From a checkpoint of a small transformer trained on Wikipedia: untied embeddings.
Each number is 500 + 50 x the weight over its row's rms, rounded and kept within 0 to 999. Layers, rows and columns count from 0. Numbers have three digits each. The size before them is the row's rms in percent of the matrix's.

# layer 8 MLP down (transposed), 640x160, rms 0.0765, rows 402-410, columns 0-159
092:486535493484514501445523452540527510554527487461428464625477501567420512474508502496542482455428503396432487473483565442493470500383466540530595464447439543598426450491394521509478476476520518463533624495537522546409514501548440442488507610465580529472529525517446482533472519494439519500519339518528515544521438486447547465478485450532426517609503508365555513472490526451540481481405575538519530359475481529525464543475508507488496452519569389501562534454570519490558500538464443
104:500547476482511593474393535404471558507466476501530494409531565543433590444458549543519537471474464471501508553510469479433571486499503509508457594539392488509497508508508381452548504495482452431494519407536403587483452465548470522497469429429565679438459560507498490406557498483484459580505475462558588466451523482493482487513528471496529488426504583569550531516514475410532549505508532562537515457489495474496420481478413507510551485455507498452464503581585372417507595511552441
109:481544465518476492447459515519522510562535591581488506511533601515517397511572645536516545530459502520522538453429507534530503500545474585471474484466516530498495507581529416487540486444451600549479476512517620537448528438504461542445471485474507377566433563549558540428457529488515505593543408493394570555476586435508428455510434549512497486425525505424515540517476503523574503515475501497457515461463505489428426521421358519538495499404581465426444473563467500512515529541575588
113:548532557437439512462503521434443467549486438517485395459468494538480464507525538568537545471483536511532581413470465480514577458435462530463475627527470474545389495534501512402515524470479501465473495518576383495453513535428525469488536467572492635441573497462427518510558464478530460512523530521412542495467496447445495495476525458485541481481424592466474460554498412494570405502628487461615437505538417492457475473472468481431519515500498522437378390506539457517551615438524477
108:517514440537490501512524486434479544629471507528493629550573493525462392483536376512478498381479553499489439467542470486454495583565420496512500569488559402450504563426429444513435525481525607556537468513477563562515464515413538473500565497480418575543508502541434469481504482445497606497506504492448443534469462517537491532505471460486527444515545602499498536547436495473522516547552471451414506490571561493406445508406380453499432640462474557489460514438489528522463524453461482
093:529433464466499588515481509415541455447548448519574475518499567551396536566544545508487531443453504553507493458492515446530528502652514542534490406439529543436529479484493439397522531431414517415502392494461476513523477531543467476433509448547548598434537449494630483541581465561483440483525547474467529523509501423511459449586546444560579517481613532500469601503485537589467491468472507594407496497538480469555518513422500475530567492499604483413469476422501483501511490498473581
103:588494512483446534537623467557556542484508542459625518475534540506468517547557542467517499507475557560488552514573559522485466454458390645518541600505486572500471490508541382492525456421483529554500473554498441521441438480517483571443513559517521498360555504540433547478471461515538508478455482523525537468550483514591528465510384481516460491475463413578540509540561445462480465476416575529513565548486534435581544439416507404527587469505543478479494559487485418516608477556479460
097:435469474464452481450582502535547481484534498556437476562518466482506456539596393536557457499492460504510539553555562468568433532519509527402409538576417491512536483541610445500436529415446502505532458506449575474592534526521544464553526522447552461569542486434530568559490524487507524594403501504539473566569507494656509470522523503447467507535505483457615431509424604389466451487512405515544512480545507550457569450571486568435390476521413451473513502505531502460505517536467498
105:464470503452389479538540468516510553583482470466523475471447486529514463379420464482550571481488542525551585538526558518458487618382468452473502583491478442523414495457445495503497582558503475415495592526510506455481466484582584451478450574425508627400575547471469462521546511495512433528466508567499514469448388506572461568457469495543477447484495500556535556495461491481546532462532495550439531529489469475510382480502517525535341512563427544510407478521581479496519462463426513
# layer 8 MLP up, 640x160, rms 0.0662, rows 403-410, columns 0-159
106:461519478468476525514418584491530538544502437540512549499529476447517596406394464425500574411471395492515441492533569444492506562427545582571458453448408435478541488490456491474558523419493419512430502482430440552532416441508530524512475558477424499406466530442509520443501405487478600463435454475465491503483495567640465478477455525503442477592534409502600564489432439484421478489492535529547496567530499530566507495490492515488519517442458489407484474520475534370431497471467514
111:492536593550500499476596467540457506463570591495557494412503560445495412514521562520536534504471514492412475469450550521543541515486609516465543543533443506455474503526463434532578448509554533412544468511515551534511518494563484507534540493447554426514531571523551546471453405442436421598598474597462558454431609466524435524435516555487438553401429560480508501493478611458557491462465566456497432524626475493429464512561466456563515486512572486468426517548449516566512436487572495
109:482559455491510521543548513515528435546457494481598428446500486477636525519399558530488444440542399504503565440520411530553480573509525498556563536461507500522529563552574439534469593466522494527438441506496509542450495501445521471543529481498431566431586550435496501489441373491461508521474484537526571479535589498556494523520493544483570444565469550414503646410533514528483483588471639573492528550493530460489528521470499463507487590499507595429569510572480537426473564502539569
106:575492533523469580545539459486442543524531447660562522509509554638475455463506403542469500513466497519438562577604413442471549474504489524542516504543490479431503605437432446605543517417544467544517444528567494481491551492438529530508477493446440514489417481602500444536471472506529485507543497557486486465535522509627486450519478411520521513569573436432482518544530484502564480502485484506459508561524439457441376431461516377441489524412541416519470486549446479473562515555468521
094:401489515524434554493545530514459463437519440562486406551526514497482563543503465464434564519494494525464507486501488480447545507569529462523537511577512504537492457451514536529469544555513539552543506539600563487507435438513601416486436534467456477528613520510560525425544462465541517434539490439488500592401548705495484600491466387533439480550459530424622555581449507462395466517488543533535534547536425580528513548471475493503426494456496513397499446535478488493485426488468474
097:446534565483502537497402542523532534500583493554458477572539526538529514501417432473455545467474517469527476515434581441520544515505611476594436586538492547490538569514459466551511568479566522553491438412465568464464557477512579566580490452396510507415468450536592469453469474437549483546483476439505566473422474539420532556479466427477590487497468517439501427477545392481445477577548535475535511452454593523461550458463553468545497572420559448419510557564419613477485535511474465
098:563506510397521462578496491494445487481501520468558514373556475453525600493478511511519526557462511481551560408607491503504602511467498453553538528544501501472524497377554480446631516489565537504427499587444453488519469562522400487444465414574465530449503458487480520583507519595524496476576493374518542482486584567486530531469537497466532501516409487503518541565539470492540461547535562494512450556606545516532607522612508518550489600535523495558520428547543447494504401491525554
101:534574543453444583611549450533473499532422525511506527477541489508477436460621467544528535525523465478531524435505484453584482500516475523573502435558585524467507576523423489500479498479523425461623437470501484464470563514555480487455557479461499469448488537500447485499488485469479607399526479549487642438484566500466479576525451439484434447524514479447513525500474456527602545500463514431434456400489436424413489516500509467444590547483610398438550518564420493495598500607531510